From a checkpoint of a small transformer trained on Wikipedia: a variant of SOAP for these matrices.
Each number is 500 + 50 x the weight over its row's rms, rounded and kept within 0 to 999. Layers, rows and columns count from 0. Numbers have three digits each. The size before them is the row's rms in percent of the matrix's.

# down: layer 4 MLP down (transposed), 2688x448, rms 0.0822, rows 1595-1641, columns 256-319
# up: layer 4 MLP up, 2688x448, rms 0.0822, rows 1596-1641, columns 256-319
down1595 105:509446470509593506473458412521497456448481472498500474468526470497571446609499464541434478564518470470584439533464570466549526541498513449415504537488489514417558485464555457466550482490527461
up1596 102:515600591537643511565574440493441469495517482486415553522520521471498426470454594542512564536459489535573412487514452465470520475397453497546525455461468497536492504482416505495531526580452512
down1596 105:507553532490432526357449532548506552555487429595512555523454452525517542617513442579477574546392440548554549563512566531445525485562511540498498528499563554479538509598554515459554547499492489
up1597 093:405485455522579472365458484485441514567483523474529550415477562515488573497525451462526503494555528493497524475559476454478578417451577467487451513499498504583414520453468609423561541530510620
down1597 092:499451552533407476464546521478485482545499443482491453483447441561525362547488526442462537472492500503572518424471458424440526538573499548472609514483496551446536462591541546491487536603525508
up1598 099:566472547502465533493418500480447512522519543460491465516458509525545449515492543489480521473547492436478419521566484468447495516416525486477508462556493542513498490490437512531462470496527522
down1598 087:453532479453543489535549514503530524530520509577481506541620476510384468459487448511370449529481543502547539411475543497641564509572510475520506535503501465613471536462501556526502546506450518
up1599 097:498507554495581450465530428620407474594456480464481345518542527434530547569468517512490480512468509489415506407496458476467535535464488479522423479469542552584545435560546498505521449541404483
down1599 109:491453423468490525618474403474498571477542536581540557613547466502469500379474496518513484501490544528561576528523549429464489506428482535555493507534567550549548477453444527447449443474585533
up1600 097:485456517481497528511489504557502560441551538497492494460453573456567463567482576516501630493502482432479480520469484530495463497436477520435551525564502500454581597457507467502471504552506422
down1600 103:437557511475444450501522456556476495558440477563519581575536585519539453526520477506508512485516536470395545507439559473561481463527555490488520587445433538415491503505499410538517522514544456
up1601 107:472303463468502546467434487493542560557538584583603439631451527441419512591472443563516413488459516572564467452443437515438519477435517494430471481529452474487450521516566385364468529545477523
down1601 108:521459574523463471513470468520454457481510496534514577341579495449556507471487602559554433537489599539509514463573475533532474463452445527536521460544482573485480491472547553498530504463495531
up1602 095:434520462489403482578452520440483510554505431530500459545588543559631482556502471544543496568524538502510432441498515373463427524471524543590612510447474406514392560531466595543480542424483510
down1602 103:499470588537494432515520543556498449552562474550518503474508440489564467479488417506457504520465549622418524507500588360560498489574399490516588478540451510528534410472508494547584508481538488
up1603 090:483553458541409481521543503595452500504578535570587511433468483494539419457631514527583500602547473481507548438467486394483526389511575511531549532541432564486504500486503506528479516424463517
down1603 099:468500468481485507413467525520491413484511482531524603495523459567516532527529400513476495583484464489390545487545529524416538497469442470537455437504503480541482523492574573478526447526529563
up1604 089:437511468455506454474494453535469564492522449553497509426495473445512466478480529511514528572533560465540517583466466478464538448541515515529615478484548542517518466532470577525560437555506515
down1604 099:434515450463470500509515482445547577427463395464432496482580527533523501588573503499496409533530551555494502659507391492481437462552444504461518509555466506419506520444491515560473399530541542
up1605 090:503498524447471564491418601547431552608506438481411491585513561536554534520466505446458441539591465513413527468559496378439545541556550415484442507480480476491449485565527526471433626585409499
down1605 088:598554404529464460547479428462469458381418490515570503499498501531540452465499526442536539459433567565523384498480492639562438500497512579551525538537443532536516560497436537482485502454429462
up1606 095:501566492326449566445448449575522578484474548493424433438524425543472451521529505594438467515560518519592452510432516419510417434521562522543531399466500503561481451413482547529431571537533439
down1606 097:497462555544600492542433494456501534427504520491511534539489425519500499391526485504497486416497515557518481505461507413462520470562484611467404530509425534470465513547535512420601432572400481
up1607 116:500551564487440410458476537411496474438493422483592530532550503473538484519484473593544575565492495484515525442365486482480429498522534535490498501543477536458588544577432506424401460422462482
down1607 109:568434471560522524503451402526564529488505470532398477518470443490501517505543562488478509508449529566519490627596521493598465505476556535521622537383522587554432496401482472490441446550493527
up1608 107:501458571478498509399526524491398456588552464513483502474501611498514371588403534533457590488509480402565500530526460480568480461414495462573567485589497561527552574509456499430530447561531508
down1608 110:451525514504487405456518577514404510409450455514446431455502486538455533533501457511510492566498477524474504518404492486449551532428462572468527505575354522467505445476475493526574529490449539
up1609 097:495470485513448543412456419462484520415506556465573417489487492400482498425519450593579620475516473444497512483542546621373472537446492438505416509425612458547543532553497592408385590483490500
down1609 108:512466557551454478491463528609493619583524440444447477483534455469523471540489564531434540542438518474510412550469590482434468508581545446429473596558496443534519615519624451438468463431532524
up1610 100:454482492543457427494441491505531511467479537470431495521483576501496534471541487432557536558527478526562450434430532569500579575543547472468480510529360483534597530476552403540462592508488498
down1610 093:531476504530483531508499424516465603492578506440554476401510381490468587484438512501469489515550538525464533548561451401441458421492484523455455468395526490444506470504510481567471453439491517
up1611 113:461498552439425442472511472504511431484450523469497502490542530501512499481430495473516497546601490486528505553458510589454485535559608492485523465532605457509537530522427496527524500495535562
down1611 094:461469414571555562454487605474472592455545415480489504428482494527507474479486491446495544518488473595490581481563416402489530442527467553465558519493494468485402469478605471571457502538432499
up1612 091:518529537557432517569416481502440419488531487482523455442464501501485480376542469508485436570489511514504546541410496508457550460541520511451441490497608490556594540549515518476583503403549492
down1612 098:447480556477573449554527597514456491532453491554525464502575623452478436466514552529473614514549536451528539484545554438600560472480507395531551433518531492518472539522482421490384571515467512
up1613 110:504556580445453503485547554529517481456526468529475493390455525448465512526431448469526556552627470489404441584401454411623462521525494489502480471551507494416488515531530476494486480410498427
down1613 098:398534441509532541490484452439467510531601500515440459438574480490530582520498500451480490456436532549597463516525510589509518462383526541533528548533477438540492595581444525545585520560461570
up1614 114:393524428439515521537454466433468550455633519473680407489564474474464580554557493396429509490527572368459529600492545532513564463486587540475512542483530508407435472588447541578529517504460533
down1614 107:559522493454484473531477539468491498568443510446507480441462471530486467553556516474518571466418566471496536439533616497506586565483464549533534554530544425507447564490436481500576481549421614
up1615 093:501497488444432440556469467442490449448524523484598470587529562491458512540565584508474497518516525526452587507520557548518440536568577494447556492512530562548513529520542458437416483418519489
down1615 097:576530491495431514597490553502491494472441545544464482470406527523513467514439571422505512488581435536539501492469496448428538399466523492548512480523463431468525438426484524494445472477426582
up1616 094:443482627549495457476446503519494516561506476452527489423464390485435558529570458481532528513476530476507450498549522494546561520471468515537376510402453578536484374550514470550488495406502519
down1616 104:541500507522495411503547499486523466481478436500454375535514499551551445483539488485495497473526440506523610546443527527543436455578426517503462454440479495521534556491607482473471501481540503
up1617 106:495518549470513518530550436617490500480541414426504603479505442556566513504559553507540464596552513488498511512575419384526429536471483460501412429519415497445550552477563463553513514473540521
down1617 089:474554455544470461514403557406560519483516494456431438512500552473503485410447434520468519458453497547476392473443539628473543469534499485578476573513553537518416439554462524486593487500438542
up1618 100:480507532459477460480456470589512483481588494488553555503514549452528470573545474477480498509442533521532501545552449539432509508421483464543470482456463492542483408502524542451519520516480428
down1618 110:487488574510449594419541415502570495554405480516529602507381477443518472403450389429489463553586476575577478532493488569418493517462579540455440476458447460463442524569525473507547500541576535
up1619 092:496434562528509485507435531505455415449475548532486481602487560628631439486500487440521532533486494450478453553510462539460465504496491537473508537411528517509532510545555521457445479473562580
down1619 094:550438521534530493529521603590510554501532467570449480475468482468402450549531457448569398559529483548497495524560449466490482570508563437565486448433453488486556430544550423543511628529555467
up1620 100:465532501531447499552500482537446455506567464565556556426541487597498557529443407523528404513592597486504516500445434483435603482533500494547543564396518507533480493488572484482515590490471543
down1620 089:512422537434524526397460539509560541537559483527525485488464447425627501423491460560546560490506519533457488483484507585592440569446544560519494403415490476502520530494488517514468432501547462
up1621 109:418431545460462523502472481498465513461584444449588442450462559533485465564506456517467587393447592545508509590508424552475496491341506502567549467417555459452484429570537500418438486490524492
down1621 105:601521502485470523453480556531541520492521514499528591407563416549396557528512487501512596588498490494536546477546517484492615498521451405580533418478500450540472495571420520514539494504459526
up1622 094:527508431538432498511447385527504542582507596428567526576531500513401413549540496472432506433556646528438490492435581432479522472454406543509551472559527526493489420413479516540467529573518520
down1622 094:550569480484535543529536493488509432503478489536528482512539503518539554442499541627476489576582510570521443511433542432452509486515412562492488444500552469479507539554546517499511398517503509
up1623 109:470468539473522454507527456519460522605478470491559452474498577510503507440526384456473502407525476568517484445522529552432532474511515473493472448518470443411588567483534509468454442599464454
down1623 098:579492418477549622506545541516500452433464518407509429407510486569521503444457638580506461507454492432582464428424571479506501525301495543479505562498487448455546457475439354493533578467484470
up1624 115:440453509557484383479436511567485540439511460515462549503464560469452427504495497495573412486413570490530458491507436540489467508502549570473468548528500446500420430529503431454527489546506467
down1624 116:529492497507595564476489437523572481503517547521591552460504502459555548504510464520418382502476420638447516493579542497517513442444529549487499492515483494527547565510475455529540412575460469
up1625 100:530603522482479457444475457602557470439530540451517560516510536450527516550455410405576513511472527509415453454517483549491440496598522485456509454467547567541554442401515496474564437487547532
down1625 088:480457477549497588524539594374388493564516431512544379484498448524491411476483516575437537410476365502478539470487503446507542500495437519489457593505449467467489567583526474496434538497468519
up1626 108:549523568489493439445500491531471463578546497585503542455552459486492443487589526585490605474497595575427507475496504526446513571518530544495480539443517501501546473585546553560469584589430575
down1626 120:451449454586455490490599472609582484524496556531578546543543511440523516504454570485444427549557462488561487448421487530485502439545521438550415470466499425474533435497523471530538564518465498
up1627 103:462537550491496377540503504485501350540530466540535489470404506507488491550451467536428508475445507511569508519492486521512479492427503507542418489550531513502505566492475412554532444512527574
down1627 100:530468543524491477539424467407543502463584515486493522462597465548500543456531493481527482559512425478396550461552487403560534514445565546415419415531450479440489508477492491556506492535410477
up1628 091:504558560440541422367557446466568427508487409421527541529506524518590427477418417483496459538547520531525504385492554561481540467488482404468547503546497509484443545489525429515414486475563610
down1628 100:486465597463539598447525446402578527578479478475544506535592552516541494475572575580491539493604533536402463526435496552500495340521489464558520499575481575513491443522576486498434397433535536
up1629 083:464512442481491520530498539507506500564493505526507532558402480476445431521532564545558429414482482392442525540471488466458494472476506456485443516508517533502520493544452514458379467501539424
down1629 100:391452428617489531535372577600535441425412461574412494433470548503530473465530544528527538497394488530557538544601402418503506593510421454471517487470505527552461552565566460463527438481491451
up1630 105:437484502428471515440512522473507474575525535491566521525425466465535557495507421554508442479551592414415584502479419566444519450433549539437438494467513480472431497542438517545501535452497521
down1630 106:579442477519554590532539387585410530417438466560448576518533494464382411488495562489449572456485471499485483547536497438616493521391437439521528374451425507484484427399477493520495475541470566
up1631 090:491485490401436529547473550516547459465499469533450425613543449443497469508535591431478508471494508467485417424485576505540413535416538480558465535519514545470508424492615450489451491474529499
down1631 100:511483540506464441521473595415535531476586435421522521457438533498559573451508469452500514450505492526435521539450506485515515525538554527435499432499535481537519556496433531493464542486509516
up1632 100:566572562445532526564425453421460529572482413576485487463495572403537400481493538496465518579441431503570553519532388472468475571515506541484537435531506472544504510524458485458473533521528448
down1632 092:449454510455473474454551490524473503461497578525456470574455528564471583530469422525488464471498560546510461440413537519427540414428458427496517504481531481495508506543557563524485481538440477
up1633 109:462514529501492446520469508455457535563524574556557525523439445525447442534474475510502447497491475490413513451499442382468482538500469575434625505468617539585569507492535457457405547509508451
down1633 104:596520437574486503512470480507543534517578489531577506509467442595420556570485516530488549486492511492488624521500556497416504446630507507484377455518421527476513565494504415486550489494477458
up1634 089:532534514433551504467553455438462455500487498557498528469511502470578555450459523496509486595606479515392445530521517515487533492426484451510509446493588411530481504564486535476410481491482579
down1634 092:502425555501448507490488493500481565462540492475480455504568468444523497586465550455462553430513408563487476414501436441444500399400532570568470494439498446502426543595503445548529419533549529
up1635 095:490456528544517543542472479396552534533490432503502455382551547489569465554528473586443492610501593450546499503492502554502465508455509446416442495496444529524554594584463530480501468496511575
down1635 103:462506555527485376498534493579527567477592429499433476500501497508532471394532467518509526443518541434527494430512442531549526472479453487412587410426588550396530475507517516469530543514501509
up1636 096:420502543511550455501528551419561500515433537480474459498465475507477532589522392531548580443484509485526510540538475531528492452469490479439501555565524598506476466501545481538501534477597538
down1636 099:499493542539517525485536562432438522525513419481457571498488558592443579547540557501566517514486530537436438531446508595485524490481549508552456534527495467538550509516544467442577501446467456
up1637 107:493486523421514551475586455520516627488557526467584492588501535510515455569470457519521574550467555481463415522492597448478487453533512525472461456487532504513447478459422457429491566534495494
down1637 110:558512501488601449531409570510447564409520439528464472549425504479470500496471558462455495582491553564512511551507494615495509589495430334560440415474454471553570496503506516561517598449515503
up1638 090:443483432474530543472580461495495546505565513510525475445495441469520505530513624503484573557458512512469514422496511496494465599512512481511479438490496425528540458550492583521425488439540440
down1638 102:402459467488578467589439425472473451427496503491530585518472479476465469495591525584401481512487446510471432459502413526550492500507474520483506479571565486517561525542558533586488465400503540
up1639 097:536511507538514510517512399464520565488514465490439504510547471393461513532539587556462515524446483499462419574566402534427482569487495443538493466502584511400579599454455537395572477419553557
down1639 103:510550499501533589480507493487514647492488435537569493530505511547465380481585462548493474531419572519564485517439512473496557549601449518525540448440567508426495411434504479506497379516437533
up1640 102:496570609587443528473547507545496521614431438551498465533517418444509420424503481508453484491500501499469417423513420484448466586469568562456538453488466549451492614539492452512527493542482458
down1640 096:504565485409516522487415448499423557485570416436557521378518560447556494573519518496552566579394492524471554587564497496520497368447490440511504491454513542489490425437485436523493475465481548
up1641 085:555539462474491540546504527548501429492566535430436614501470535508566518528512493509522522471434425544623557472592494504441515534516470484543443426469557509454470422477608481563501589514507538
down1641 102:513506490575479581545521502546486565467593371498487520480574505471497484548555548487538552539596476638524499515568519514545522561569464590469373378495499595502442525525515520539567557502622573